From a checkpoint of a small transformer trained on Wikipedia.
Size: 13 layers, width 224, 5 heads of 32 (1 for keys and values), MLP 576 SwiGLU, vocabulary 7304, 7.82M parameters.
Architecture: RMSNorm before each block, rotary positions, no biases in attention or MLP, tied embeddings.
Training: a variant of SOAP for these matrices, 161M tokens, 5038 steps.
Each number is 500 + 50 x the weight over its row's rms, rounded and kept within 0 to 999. Layers, rows and columns count from 0. Numbers have three digits each. The size before them is the row's rms in percent of the matrix's.

# layer 10 MLP up, 576x224, rms 0.166, rows 382-423, columns 0-111
100:410547563509355482517605528541469497545428524483458502460512537509518318443472526495410419539499429470428526501521562427506500577458467510503526422534573564467500523415517579623467527528492437531474487377583443517483499544507565452441578482554473528523456406452503509445490483508442530534484520505411486558425528529516499552582423437416
099:538501530483506506517496518399485449547480480495471449485515486523523484442508515543379517364555629420555498555479494480547493437478543552451562535400395464455509508430441449487463507441501597561406445510474469429410409484525540557521458564495571527500563485444490571452429474509493406443515531485584575499549479582448500533481520489467
100:545463467465490563364481438514494492555405507533483529512543516563561503478581526406564546475497468594478571530501472545482476523485450500439477544594537448559527490477529504481445503430507512473452515550503487536412489511527439527419432534434498507479581486465549531449548529495521509578520497457435413526521484585544517579555481558531
096:548513479513455630509530560421525414441507519485477495550443504553524454457566436553459463518537549501493542549539496503474521548484427551581430502559479507446417477471503532503429501539424491446455552543505472452418467445574497515578466500513477505420480502475567554485544554584558502478531476455534501406544495515408546501538538499454
095:603469578484460549548553545528583439540544481481546568496573478432507592439448468444498455447493557462465405492484520466448481507467496509562461523465469462530461442532606522545466497538395541403534531533540624357581572435398549489545462511435490571496528514481559456487491522488499503433415500507527485467527484554496528510478520475463
099:488568420433485436489445432488485462489502495458539531497532529498434565440482553420493482514574493515467488433547467535679507515424553463488475498558521442473546489454499470478454511475508473559556467548512464521460477578420471516502408506479451517470508503495486475432427436499505440452469570448573436451553562468459450488524463470530
102:482492520476458492557486523593446480522591433471475506468458414532491528552528547541557514543569495578583465498474460491569429500521483563424517507510579553431452585456521462488536515475511521503476553451528542512566514433593555479475438559446526551493478455557454432484529511493448535594518454532494572523492540496559438576544469569504
099:477506457566548455507563488433458551508413528443446455439520580507511600489453481508528476557464538512462507540569479493530596410612409503531438500536483582385476471468501489567498446465536468498476532482520459490545585430556482521472491428494538573488377421420544515475430482521468487482503593446546502489611475533465555493538466471595
104:525453565487574491571508495494540474488454471584515554509449490433462461541482549593490456455385396518419559487446517477486523478456460533389443510523479522474459499553522469552508536484503472565522472516426551533380493503529451458479603429470447471445540556533473484451515529411509460534456527516397571532463548474553450517516494439375
088:487502498466547525531486517411555464536502546483469467489447456423461561517535501468508393617430476502541440515505511526566519458511482551563527482505446424553407483477474558543537521552464434500502485478519492514533472471470400537540509503406561596519592454509423549484544443480443491508458484639445542476506457477444434448560515485479
098:474491436452533528715514544494504395493595488463498545485463513500577456487493493493493573510402405519470493531506470453538485509488565455599507385487462605487507528505462511464544506574572551515496469474508458537576424467451531532501542539453545555533524436469425502477467468505392462394443445534510563476585495455511495538492548580461
101:584578480545413427536535542598531503459598519485460471494563534469505561549552488532486478457473520507468435472313495469544542426453513540525520500459436518513527482497608508520400509525486515490518573494449511508596467494478533455440543515532473516515547557452453477460616553465518554586469557662542491562516519456522521576459533557572
100:564558525480486441479506523461534459517464538489510517513417512453551521515440454537550445534524530453515482529526492535562494565425467371429550547506546437516595515456632476522602474526416444548540420530554575558510538475529551523477476455468498477515402485525507508512478607518538514479560494450540530542502483520428531510450595420457
086:492494492520596471575474561395477491542536470536517514583475566483510491461531487501554449583537537500546504458465450537492393559427490518584524504533474547533454432510528455424505553485522588540451488504485517423506466474533514437450552488506435529543447405462489478590568525512523535543425557606399576427536524509541620519479545520384
104:456530536484455459455483512481451498403547471554492480423419454547522517543580464536512565472460498510547473499594423503501497626521561469487442559566439548509583443440544463539501608521485475471401494429473538573435566413512591518464526491508541456491532478539547544478420538531367479507424525452516461456495604518457523585602495486495
100:499450462506540487402519547437547464515520544456499542564514550468460464551464521618519480494565563555443479517396504574467491457528510514426503500470489492475595453482526491504479624504516497457424561478514586550377458507498483394500587420501500531548559540446496553424542478424576451489456512552457519460565445560573512498540480570487
097:563562479471488480478501503461447546460520405541432501543485540506510530448565459485537461421471537508442516547567504614494636412415384486477436565508530513533472536520567509465565437496535449537508479500480447643551426480483470431534507546516548509434567496500473488414447443595445461508473558486536481517417519460509510543505472575507
103:532477533459489406452519491474489422505433430503521484455426608556477530537486493535471532508547486503547416480483545421443404461482491468536485558454479516510489489501540516517521575574548390599498409507419506446496474487525558488520546491593601610499540548587541461488511487553521570519557473483516528510505433452556543437476514580442
096:596500421504561467480482545408540457501482498530518493530487477590648461471478493485478430545564538398461561518564485472527504460460547538480547410461430387540541516415433439531545497418520543572537486414521468507500515497475426539521520469458468438514535550487577515409614545538485490465439528467533418551399555411488551533508554460506
096:477445502549400473568416541618496484527514421398408474499566489513547497555451543533533450516482460563531495595498553535501418537518545467456506534410482530390520499499523434541442508458495494548399434453511479605544535487462517498566527406498592480534483534440495484428570407552467537509503417535422492482456480458532512409500489579497
098:573535518534559494475530481521481466456419427546558549571501435481429494463544550541501525511470525384529437585520453557474602491563552559434457530525512500564504527471517421547503548509486474512561459574477544427479469575506507528493545434447563482540503581510565555462553440499504452484529447501546508549552468495524546369553520504614
096:492579471462566518595452441538484461552619482554480473420412515494511527510486463613428522477603469489471384543532470477410530413487483544403530480491435421495470536576571459459475467494546518568576491467432480474524482502478480492402450447527442537575596499514460595538477427487601515433432438464426502514555519614514467553496507467521
099:475478550549526490583510461452449505382580538514462464639475545454466516583587434519568527422458468446483510502472467473526459549468432398566497521511521615515556473597479493543440464522422531474556568456507485502476536522417487529465506471595434499530460493481596494533488485506505513440486459407529481511472483447576553630457485440557
107:553504496415508573520491507486471529514580469526498406554442530469462456539516491512532567535563433554558491496506572484505485505527449446528517427488503550465448439586442547480503468466440463589553468500598521532550504441580527478580549412429456545554549471561559486432408412520509444502550503457535493385444530512555529499468539523557
106:498481463507519567555540519519442559449457445498550627450453480475561558602503473451455560561519474487494500459379527551570422601460453436503515529503486607535506597444451577475489441504562514495539440386510583518498495503395459514499438466583456523589488501510464495503509567468466479457516498560447479483523492529413516398489507475504
106:566523414463469517461437536540495559566540492594537447462562529562550484456582586462590603554503520500554489535519549479480514499419466462524523508539487495561451538514416522470473591469574516508496526510502515465478486572475490567440518415501526512591488536529550400495555485519614508448497469567515450447471520445565588466514612525501
096:479471366519562550504480573500503431505495447455483538475493462499549599539436505534505421513504542558526468383571505472484391551480488400519511558530506596422510474519544512555454534493465498495504614475446519540577557476531483392518449485399539506489506490443523499441556489464528518625499559580513536410528530427479444508448576528615
101:507498559535473418496503490508552553541482438455487564563516475640474443533447446567447531475536440456437500486541559452466616552469550509410547694409553520421447465481487508490488421532408510496456506381465402478559480574424529445485336492488526501483508499488534548438530538487476474573502525547466511516486508490499493517445560432525
105:505463473482426506577536552470444547463457492415513438408459569392427483494506514477519460474475470614569442509432485510436524553455470463484480411592555568592509475465527479506422470468583460511540529463563519484587450541450533505498499468402509441456446520487504483445445497469403478509538431476413396455552546584508467460527518489565
096:489589532513485502519512561546509521579490475505485499534501570514490499560506490514446464453465529564550533526452510514532523435536552428655600508543463438549434425503539482489422486517477532426552435490553468487501484406502457472585516459543466562459565459465462530548471529525547449386503484540476507522509441449513449635526518570473
104:570468458520560576506480533437473475450484549453522469409586512542470490449559466544548530512507476480403582454507509506493527503482409436460589440509368451502510485395377478432519413522503488532621587520526468473631478540533536485552495533559459557548526547499457409466450507491576648399521451513540555476503397531508522479413477543554
103:468402504514460470428366503468494513439535469443535564427594519451543503484480518481420484572486457481503501579541522505446562510588499518589521522499441418482493489479488511461455571477415486497459538572475450469606510430482442498561499496470483522561559447483577535463472459552462439550453551543486525509433390541571494525448511419488
098:515593545408513432509466387521540437537518514391542538598445541558517477510478520583493503498551519551524490492508571560488471567456496419494462504471561535349455543551437523465430561591546495490461466494606512594525422463513491427461534453470598491485530497523496474521498415450356410447523599528529602479496458435570658530409475525487
101:478514544477493524501528488524538463585469470501476545383472577454502505554513421394457490571562462578453544608547470484545430497444449515441529442536490553443545569519485528545547489550495570514489564481554420626473528573490513488534544419499446594546533550453510476445558477524517510482581449373550488493546463470497466500461426508442
103:499589480489476485577525519481478541461547494414489457477489469534546493439562509516553554520505495418470467384546494510404514539480571461461569561486467517488493550488408501502556424455577531522417546449503397525522506494488531547511529424539488461466488455587500467544541412489599532508551570522569463431545483579477471501529460552522
099:498395524582516513584485524507551458494421575475570473436445506544470486546570553550586511503447516492589528493513593453424500517488584477518409418464575500514516478404481481503509479514512466509630471490511619523556548489433477525577505528502487430551482469511461557515528469471477410536507447458487528503512520557502482585484484403450
106:533518554433508492437563547443476521470507544540539522485495519516447509437622520498407404498427561561516389545450559480487426533532451572520510442593480508545412505508566459487457494460485600505545475494589499519564462457419594402436413558503588588543528539510551568451524503374558543511532477508458575464499483489516394461599508495571
103:469489521481495567525527565456555538570515566488498473548467491495496437611552434529554608555543508498543556529444512464446422477493527460392451477513415505488434450540481542493567603589545546467560459466432519436623471549516610551484497419460428494525355464474493585471516429569529480446562509525535525567495579352436470473549453490518
102:432650461481448397406564443436547462489607483431436505440501489479536541513503529545452487455519502522520475505551497479528503541514480518411565510408449500505580492457451582501508557567484400474441528427529483524549429501477496492582466580587554557518455509597481469462441476486531590513548506491449511491554498488581530513437546515541
104:518574509564485468545520380502488519527510480416548513442517483467523509423551497486510636421579510461471619528467429615473472480466478509541455586469478560562495412463547562521483489484507472508519584479535463453508569499521537448562577531526523479443544515555519549559539406492449513476567528484514526567446482380484471521545526412363
102:496570515588605532514569497540513541521456572533553445509449593513464477440479512565461476582551552579482468550455493540520469564410568500537463542412503490438481413497504494437529449524498492472490490495597467499541513475586482424550457546449494455461657508519473445490511551546512517544499458526523439581578522530492531447417557507474
088:541479490446543489417529525490449464487519473476524535479494643459553571492485595536516459539493527459483539527524454494489481488594437533497597499601488518455424524573560472479513536495594439449508545440466474460576514448521531426536471444415414571438415497499474480452517498537385515466467568601497466510583517398506417462547484510443
# layer 10 MLP down (transposed), 576x224, rms 0.161, rows 382-423, columns 0-111
100:472496533484573445442511478544463531507499537573470477526446543366547522483479490454475507468463470457496526481474474579426540562488418507463501438499473502498538585453422549573484452518421538555505523461499555465521484608452602418482537589415479567571599574498459554401545496530584545546470505566541462399408573572518527480505537577503
100:382565463528491518546434426471461480534470487440470510477476550481526518512527497498385496489494561562538467503526500561540424497494423468513501570542512488436477449501466438515383542519522546503489410626610461455538489565489456436580499558455443595496453548472453431430396452523512559475615461449657404554458511457536434519473495550522
103:644517461445533473434434482532548499529524548520459617465502483510483504431536411448511466532435551408475551490557412497407531455441522538467500509557419435452454509537490522516495514473452450462450475497421501483528564480513617487422442548438579520484533450588448494497623444518500538488492562555463623524577512539566622412451541470497
096:527510453441396467520479514558540338408472447569526492578490472442512538546512471481522442452594466436534380502460557470512459464493456545507447560553506577481407531569513535591554537536446555545532518485421479531542509438430485474485506554503557506482507559472532502500398606408610452535541473457529486543537455564383548565467635522479
098:449405431529478489462570382537494484427503426477529439477496517491426510531541531481490481526548507566526563496437511446435455492503529386545531479554548548558509440507572501429550486442460439489410416503462569516519562582500491566522486563487599460561527490474477469554489623412543514534508550391575457374565481491473496470440497533356
101:511443453523531551506457532470494426495520431527526520476555525509592513441532548471437467454560513539564465585475353543462510573526437462541562533418480500535477525501433492526500506464545470510446533542512520504492485475372552461503568573503492511550540496508517490460539550418484554491450412606508468514420498513559440575576564501480
098:465522570396534454457458537492430453537519448509482459503463453418573510452484539481522510573573488535579485461516485455523517461519531565467437508597569494515530511520450511521521512549422527558522526469471529418451407486574553556577441500484494458531535466461447536523505511591492417518572583444528503498480527551486503506449430569465
104:595521572582492457528506503500476565530501451467468405446435515477495512475500442463456442478413479558549535496461549549425470496515381504459550466471540500483412469549541453571448521474607513433495603360423554497610510551489529533428433409499473539561486560558452498548499528489508468500459572460478559490510509464464601480496514523427
109:374534497540543509589479498447635527557419496550470446500567510469531435461413596498501542434456475527569530585573513408483452463502473517417574470446464494463499470536471532521441516503568440571483585560523457493474411440524457552526525490498538499523591503516488495513516431443520487552512562538447542484546443528492537550495427596471
095:518625448553512528615509527520551505492652611544545458511491549492523460538510486464416394526626476514535499433584540502494461553440567468488516526439524508503504527499439514562534572499517514505524514482590518535524523449483522494483501537520544517441481470535509523500536469444492593587370515529478500472395504495438520415553525482506
098:526495467531530494492426561519547478506591485443500468522550449446507487428486612438470512444467493552498517485436450582495536454514504456472486481483488511483509526445520513431432494505409547493497540495531507490518437447431458425428513407533541453539542451538449461482541453476453431453481453452478521508433435441524476435459520587578
098:475473440499547505546502547388480456452493570472655585514421382467455449543476490551470541462537352486514461452557491545435516534383485482540502484603543508489472458396434445481424508570495525490425458553646467473507457543507493491511503491459533530428512468603526471455505423538525473385523528444470475474444437476488483489482468444512
107:464441490479540510550480478475476511485428535565435555526592455503408567453442487423508483512566478479541473513463454531369477503448455525532501462400420507467594447525548495466347441522536430491508502496555516452448504429458518538559525500527548517458532517481496407486572512474506520442552557477484505557523414449476552496403468571431
099:551494444453505511554521542511515482488501557545518505531462568558392474633485555468561477440504551557548482505481470515472558497423530608443516469467486510558459493506507534471285533430454569521534455488574458489423477517468430510494528491383552541477462441495479452363587594467434503445508520493483481511545478443499516507438552551493
107:512465511536539462480472498419430440486542526583530435475523558481490501489634433493481570583444497596445430585487507483487521569474407472568447600461525527479571515498514557579451561500543473445486519530477489532529529529508529531510502554537556457505680525584585544498498560527473394544526531449453501431509524446498485543515568492532
100:473469479447545560403514458540584510479428481564521541466493528435490480412419380470477474490518506538484512445498455432493543544500429490502449443410455494507469546526435481499463422433534445523466505489498510545596552513640529434520456534505518453510507497492599620498514532460467488353519439523508567516463625529545525510465461531530
099:466467515498607493406428401469569493550497489520408502547571499447483468499483515508468460551456480477560529521469466485490563542469540543460512521521489371547550433450525533466531509511502549458417519444404504527441511572438435522482564475488534540577454539594498429528534487484477476492449528573442515604542494430545511470486477453430
107:481483522457426449605423472607538504495473565572529486414573545495496455505416463491518419534513570510490550540501476572383394460516499488389562551380541441493544455406466452513561393556530544461512458525560528425549456463445460468515515430384510387488517487473427516527531483499570519538530524478408495567509505514495510509459490569496
100:525485523527432466437558467414506505478512513493526495599525483495448484427540523559484515441604454558476445548553512498513507479470554482545581531560432604541553499493418416572535533456549522566494448540518459506493511557535470556570529525458492476411409545521508549459523551503461448465488436520491537477445460454467537521505503491452
102:532445510471397479591534452489520488455548551490502506518477587491573411526462484508504369470499466567563460542569507468535437473560464480657513484446563434443516545525506455478468518449512527549506591441558541575548418435513542516553556496461434529574541547465535472476531538512492475496570503567477506522484517627585475540497580415462
095:481460448559607562464421613554497513459579564466438531484620566494561426560468585586510508486443524522502483484487494442513572507607519460585496551461469489494505469505513465461526518457565475438463552432410510554525487449427478525548483569553475547463479550448479432455449517582500469571551543548404395465482656509522555424550495401448
101:558553513502486485559495488577521452480533542610399463486417404493564503515511415480465498432463411449507460427554495548546433527511546505398480448500545401412437462465490457434475500566454597537553424524473484603445482465417482409465531532551535544413515513573542546514552516449483465466438492528435516490580503497553433506617495588422
093:415513396522491491472575623509515523483514547497471499468529466544504487517452555476559564501596511477561491509501555450505580502529537532474546605548536523494457530518437539395505511501578548542444397479557518573451541507495541488458532392541392478553526497523555520474569506482444515471618480547553526499534549567402520493492444552456
107:463522445527574588483527568409473483492456489425517493513476485413494494530481527552444504342597493555533437466497536484523515495431499425498591426427576472480477503503433561508569496541460547582567449531425514546476417520494493504560516472588508468411569406509418435531527441482499500513546510498518550467356506482513527427488533563568
106:565529520564515481522547522519449535520507508544529487459531468461560452419499557496443527525469445570518452527577426466486504500579441390529502524433536532523546532480567543547335483510533474445510531528558493538448541613558555506534496531516446586516552521400425512527547481407461478487568496501419520510478563489523499480438522446507
116:567421434534543462353511502450535550480542467516500520489425533462480470500547470554504540509445592473492485514426480474475645503367521540528504464497423518468467455574447486517643579513506509459432516525548510554495519401470473469463580394577526487576453416554498364410503508493440571530420509500482556552516439523467522525416451566512
103:511491478440458522414459499500461544556559470541478462496452489547457425495490565540503532519434448435453560484521563478512469551433484526478502477479459474547516424437481527467516477462566559498482536425558573503490536548480461552392458599500512463564506566568549514486426523360477488424534538442447529493530531483505534499531435542480
098:467486476499465470479532550499559554554531534534487524549524423494519425552503575581493448508511471470484451456479510553564513475550430579532486577528529428540486498554537506605510624473500549447579495547452478532472461431496495548500578524456543377589489541474459462524466471574513503437533543549412607489463498532554529499512429541487
101:496495475549555544452483593480583490517461534508427488520472532541556392562555546500611431506489407519528552510389446417497445472450508498512509460512597544508461499583536526500486452563517528516545447521405562524462506485561462491569493563447533511467409557516476596505446491506540500466507529591494478454425504457489607609556398526410
098:531402446544592604518507494571556379451484483616547454506519425509449463531482529523440546514568615511448567530432562505455443487544505489477501497551482513438425577411513500514535499460539437564508394527432475478533562524479533438534466517496515558509504455537448459488522571484560548442598435523575557537510500486447519574466536437513
104:600437506424467436532456412455560476401529540513558507572557554442505461437554489523510509560439480512477456495493534518460440426516581471432538421528518448539515470582497543427417455579483424546570499445523591478466526527519427497527532454612456531473497467442498530505552461440522488406541494502493492464420489536531569485534468534559
104:469432496571533499499437547457473477557484475540556475536572435465566508479482575486524582513474627510453469448604494512524483537461494477506448486438568508505526474516510541602439456477513538448463411526596430568519543465505512552361419468459478487526595551495521521532456551572526560495502468494501553535488406493514555464546597490520
093:539523464533467518442442550579439526523467468545564509454568531477441582484459519550496536472468583584474470509621531538491541500564577557497473501390506535583478484538466476500453439521493573491500475499503507445457512480552542391449563396439432566388500515494537505497543473522437597478537502512432507447507508621527463475535550509462
103:469486598556486515579483519398399597472506538459519429487497486465477556498576450503549454433496437510442509497435605474481513559495487489511566446544592518598491468524452529526476495436515460497427507430479436589485554433617404532567480534541485489517518514423622533484519516476501441450501514459545475441487466454393535471460533620487
101:536437529555461436506392458425588507470518523498473496591491550410513442469506511577472566383430554522565584485512557448511501533442453514418469507480487525466475545528494475545612504524440577437511537609545423440486493464562544516572499539404459494536468468538490537459519479525551445534502479463518537484579478510452431576473510491479
103:441444454552404551527541546539476526540465506438579587550541529508505617539504484503527542502482486472405524515534518469512472568452478496479579494530462478555442495506557419430387648493553524491487467464486487484549525527461413437513507501587552497505461446544557471566579512465561571539619513474578579487485526476448514592467441509542
105:495438521480560543464486529496484500440507462581542487452521556484456535496522467496381446527572495452491480578474499482515516550508503591489499433498400526462562523532574516502581521510453500477467399465527553466430485497567447554466471527508532516532534519510334528491476518519461477467518516485454510461454488494514536476562489478496
100:451541534506488500515397604438394537387514491448482499508439579444466509543610483559483586590496452450478483436507523474512555461493623530546470509534508504538477476595603544484428531514508553445518528485440422469467504529485507470466484518512476517440472585459400501533561539512432540482522503470405438487419512353478518519453545471400
099:441495556551519530350438406468483501476498485456442535508531529532473526543523440520520461577542469471543484530514490433443478496488525542489529420485445589414536412522539504460601450525513465445589510419421501553429464466563564484470603473422434491362519493617488460491455530553502580456481477544480481523510483433514600512464509433523
102:525467520511470551505512534482471459574494398450541477459471529570478536350537531428547438582535485407438553504539570481527469518517485511494441509460490572499655549480423468461482561449539500468450447538623518482439562524439568576435551647477537487542524425574443433507504501482481503454518482530479471470496435614493459471515531458494
104:487565515515494471482561515524506427506467522461455440461636486515487511503552460600525519478536474493455434555497560434506523430437497531536527532492510528489502514538497508410455517470506470510504456506416483515600532462477533467434496574492557481516506472440434532521443605452618407557520466498539454496438507452572486528513564584519
093:401548426517505568419527548530472498495485500461459614463421501493464550510542511438484431403534478483459510435557494507407568590614547482509492578454470550505451524476533526486711514562475534465481400460562626571470471550614564418456507555513518498425533460494506553460511492497509409488499513472518482529466434566504452496499604480447
# layer 10 MLP gate, 576x224, rms 0.157, rows 383-423, columns 0-111
102:470508498528491498538437583564476550596561507552553553437492575466634500605469528514490510477536508457532521531546466427542475489504453497544490495409468490517554503487497457426455540512561492553457487545541505508503532401559543544500447492594520493539439569544446431447502535477458441578483469457423514501544603526585531455473417478435
103:451558456522604552448363465562546531466505450507545483485517491516479524498555456466542624495487568490499503544520420462416509429513460490480628562521532505449477478514488440512625545457491558439592489441504508437507445499456528602409494398504491398485484514509447500543456467545475464487460531399562500550494535554537486540467479488524
099:518507487438483482464459439497336491481547616539530519455507481490448546562476442465461507475465481555452587513479485512446520447402658480526490429541592554437458525453475452448502474487564474466562472584496444414484445486490499481494518466553480476569506514620583538446557568544558465534440505425511505541564559450479430553567447506526
098:433516552587429467497448431527538471491395472451608464531521562485457501406509605535548518533507377421523519431560472594400467527435514542519482463408598564475450536535560480531486511431554482465548379470601516529469436504482504509467551494443532434487480452471512529466574452464488512582485453499490634521467485461502454524485486480519
100:515482501575493446464597471445531423474567480594513471495539434538530548559501509457491537491607521528434538535451403470507412549445536404411484474463423544498506521450396488535516482415509451483466486504490569564545488542487562570538556466551467559557571539544481447582568500504395479550526612474548498424442471509498431437448449474450
100:548512553504499484513448470494399526470386504464548456460453523554506496557479542440594475377592515487536512457438464445474476511425538421475521472470525405395485471495573456545528535476471551536467490485475542499497521529436485489545517529545502495485564578473507552490548477561429444610632409472518577546553507507535590518514603548484
101:491559512566467458503519583454483523514475457477518495452560451458485542452487518557486448440548529494382484471514492490412497489553451468454464484423488518421525499430503462487551414487559379605388494522454571518588481516478476527412576487493432490449546480528480462583425501505466547548502557493502530510514531549447474533416519523514
105:509464527427596549457468509445570452549476425466552569502413500504517477580551512449437508537491407459549514587422450547456578461443495522511481539459526510464447534490441459579562528528505577437464502361487580535496456510489448418480528449490512434528539356510440462496441567561446503578434519480446498528519462531518514482555457487467
096:467473448465555475531571575445463498495493505391541454483476466449470442553603464476496434619391525449539392514451454585545502475420574530540516480541453438472480528456454496515447430534379513499574514537538472505578496448539438399581477464500486521511516436566484534450524450523423605579551459637443524526503474503521481508556453532418
101:512426490473448499499487533477473424444485488569588574488472510569526533508567451513541557527535586471528470531476460482554507575454545476419507423522525534396526540549420453392388541558463538490537526590525545499577525526477526417414484461518500497558498494417499369476480545491527390455510512482500517509482442554404491506402546545562
100:436523573437514513551505525440420520510502517511552483524508571559361464540521543545478447553410511502482545524464596522448440527499534534529519452447422467561535485443535430451510427497588543556522477456523574475419470532408577521433510482486489468502442462500533517465524549488467485481430579450538467388516531401460530499554471533497
107:472435477520553476472511524497506546473432541486585474485477545622525460483554501560467536466518469511534516439475459582504484526463552637516416420540556489515400482470368535482442523425559516476463485508477486492469481557465472491467547479530566498396483501511468529471460467448444482549395548484528516487453635474539504548496442571444
097:473451471467423504530539566527584531479377566518586527441457480502483560565464522532484467425504602489544448561527530450590534476533412619374490540514554561465474474474448617476471458441419477499560479489578485487444522464514439498531396464466513456514515557518507517419538442453484469590537529478500464525540549439543403462475472455516
102:437411527482499474522553499470541508533519463494503500457469409611544502538533536465607451468506494419436501433513587419490564556466597495424494539428523506493524612477483559504583458484491569572515523540513499494493537579525414508583518514440455495477441487518484512544599437422572501439576450457477521571493440570467451563394473460473
098:448446499480561534408512491506503558484475470566437541512438534554536511294481544496395518449458489497471501538451543549459474456506502568493511469429412506492530424546496480530451469484514525465521524530574539507399509534532546453466635597582552434508519442496478548503543579469548418595490472495531443554551483503511467496521528492542
101:532510532449532508513460484466487474441551484482517491463534492530612481473492531428486445483527481524480592507519508444484522449437595496463495535535608517502489501543521461570521455541629445499425523518412491520489470547530440504594539385502449508537503454622492456487517504499504521506455560449520559501508564467450462475563509616453
103:440455597573508475548529449545429530488463431497430453497541544535417456479459497583464455382603454555593559507396489453512593560516407615471444572532585545575502391544524485588598494492441514510489448467533546481525481541429455595543590525569491468527493505576458577490485516502495504415446513517452541468487510530581557488517437529517
102:509475561503605612488515482509457551382563504500464564421474441524562594512433509463520512515501603551583462432516457498532519503514485534513524609464470428453509455439517523420487503364418544552475551498543504552456437490532541439429523489543469576467481417514565602560544447462528444485510540473482486500533435567485416488487477545510
101:530470418517568526490511506498454540454523512569497488566554476472465430461525431478549463513557473629508477471470540595552473516567487503468555488451573541477477530480488421510418423537405426560500444440433477560506498522566504415534529528487479471534536525520525495496543433496455547610484452495504539462484464443471505474553501441497
105:503456582478442487557551575570542531513481478536569517516419541534465503523469450501421390489587431499505560464564560453503498611475502489490537475455528497365571571383532448519483488501416461456555464427545566513439494432522518507509415423508472552493531564565398444440436496407451428458495474510413550564504415405496429499529538465469
091:471518528542486492558496468361491457500446552490558537477552417614479473499490503498524406507490490578505495526434552524598534513471548443444501547546483566620456539392431569527518495447498483558418474484525566479517515520481510536520481592398499431486459436512501498495481476456496490505573598561517542479464414433398422509589523447578
093:517491490554518537535536416506508477433486551476466488498524566451448528466503448525517515515500527438548547537551552505521478603512577533542515413540503479504403486509477500490572461500498478497459520471603511496545373527571419473512484546480682474520466464412423525578416607562490484512427590507516448511478548493447497466473533581458
108:493543586476489538434461532422444499614465513493519548433505567590538436483547493533452538483360532456444535540601478469479430511500476515507480525442558567502495459526466481559564487511448506507493421473467451553515632471458487494557460519443523507595495465527491487506516474524455498531468562398584485532572558504487474548448550469487
102:501510593608466567477530527505465590547453448520515504527580449496515548542477465534510396463470527524472478472442469526443562448479543487456494517498545457511472428542499623524524519537532458461543524457563577454448479499499543570647511433467466508532443531614466564544523522456468515557507450462578532644465494569603541453511527551553
103:466527419579482537530589453547496419495449474435454440565567498506487492488431519526524483548590503528541542529542437503444454528491468491506416558403658401525547460448445458518471454511452588588574497461468442527385486564459453475598517537517439434447511516476369520536524502484553415484565499392508470502475445514581523558474501508425
100:468564457396490483486598485466483515505499556511438547510484500538469527607454531490432436573527554526418591471513504436490524489542554460437493500434450468484582493525513521504349588472465592553525519520490548450502545542456494529392528517449506566414531470438477460450561519493496528464473554439594465485572539425555431513475446507513
096:496533459521536482532513545518487394486505591481487515465448583426437562511545530477434459483528540401488388452462538472509560565444530348503497551541520465455395423510528507443556487550379513494481394566504537505486602469525496480465520504496508457458509435520548435595565518475463519514489563506605433495515530491512511547429600446554
097:556450539512556519531477372519449408433481504530484492543523584529524492449517537620441465505532506542469519486524518443342392502522408459495507500446443457499522414472485524501483611471559535495530525572498553409431488473511527567515542431465552476477501523486499479531464509373504556512575490464572551485426480421347522477496433525414
095:470453470440521504518549554489522523469460449469471484519431482547518499508434511520471452495427509496510483402453373451470458466556524455477492548594631522464447525561423396525516644545541532517519482483529500470572580517504470457484418495474499386605485462505517512467496562446510414538530498528476436523472577477472562494423467537581
100:506471474540404474546554531426406496561551546585450449458557461408524531581625367411443442522571463489443451573409566460518578446472473482468487481492461579532589519578476588451440534428471528536480526493457536539464515471529459400433489497532514497570544547485480470544570513496568416516516472503407484651509539525506477532515514434566
092:524569514539594566440510405533437528531471562500528590471498529413417552505548433547424480559566480486464533526442537486459471464529473488369517429535505547566483499415484474511528477501556578456433463434608519397417466545534458597546509424490548473484489567514484503560436449504606557499527522405545485467523453503451504474539444587493
097:552565448479348523501485452466427380524489419541442530544515528472499570533558436492483492527460568484523575555521520442513555540549533488575428507513492535572543561479478477342426457510454538410480489455499462499445421418476549458497547477538477553547489511553467398511471483498498518580526445550524498520549476589418461552434462429492
105:495542491534559503508541549543409523534450469494495442459525479503390523650478546501562482490505436418542535564466484430540515542488477436523483423556508477587443545495527429479616414425494495490530528494477470435523578332666434453431484472554596523508410444492455520510528484503494488395546516516457489508429449476427460470532578561547
103:498357503514532547418437502494522528526566450474490522418474541460530547481485484533517468444551543533547533481486480473502476477482502589516545426522533442522533385533504570557472529418432482627617588540540517527450521480427551433474434503518536485435516442516530462502431542483519483570469517502490470526477572469439489519475479502440
099:481400585572561545467439508521455534469554486496509475494468501436526550484458502512610498555459555461546455524454520541510533451550507459514524561484413466504408543477542522486437494519478420418486404543528640465519473547467515394524555464509484417420471549549522467552481525477516484500436507527454531479518578549514482451442492430505
096:462517532548466479510569457579479491533519495409474459454533414415550521543521478509602535471445579590441461618475481504528541537515501472541481577497498478549428526382482511619562463463432475623440567490465421544500518564492432510521515483527494476454441417518586480477519507469457507529554565485467522522446393513474510572449584543409
101:414488578576532473529499484519362456467480584443522400477499514540652559492471483504587613521580503509449428544451479483501507399468570489554567481540401575569552644480565520498510421526539480418406499510423429520449474518454514417532517445511543512539577520617554475501567502498458534577586586453467564554448497510526453512484541537425
099:494572483559521520538447569464482574366474523592442510553559507551487486547575535459407473482489485444508524560526433508545503514482379458559505582521554524440512614525506534455589593531532476498511364523478538473539550511454479527439512453508554547481480460504508561511423467484552501573508610503476571526409509461524514472593491442446
104:507559475553518532518441513462544415388474436540523486525489468572430481478531422499481474499510470531529494496479451438480465503455555568514443439507460538493536465512567555523492592477568577500593553391550544513533529542527415506458386555502505539467512507506477601528426549566577476493404503411486500526479508482451477508506625447499
105:461613507466564549544417574434491505510489461494521601523456552507492517455480536412518487500551490504558565545517424509452536487426501481489564516457487552512445384468512559479578629514450442488531506517580530433596457605475526414544393451573504480491474444453523504600519499515497417468566425502508402546565381451395417476571472577549
091:511451429448522509530589499477597459599445457614431478587497505492433502504483462548490463429533577487489477437492470489527481479446478504504587545492500509482478463497564437463433506552550523614445540410453498431446406557525480494575467480491515497447517447457540544423515476482642456526526599410506567486530467490547482460443473503474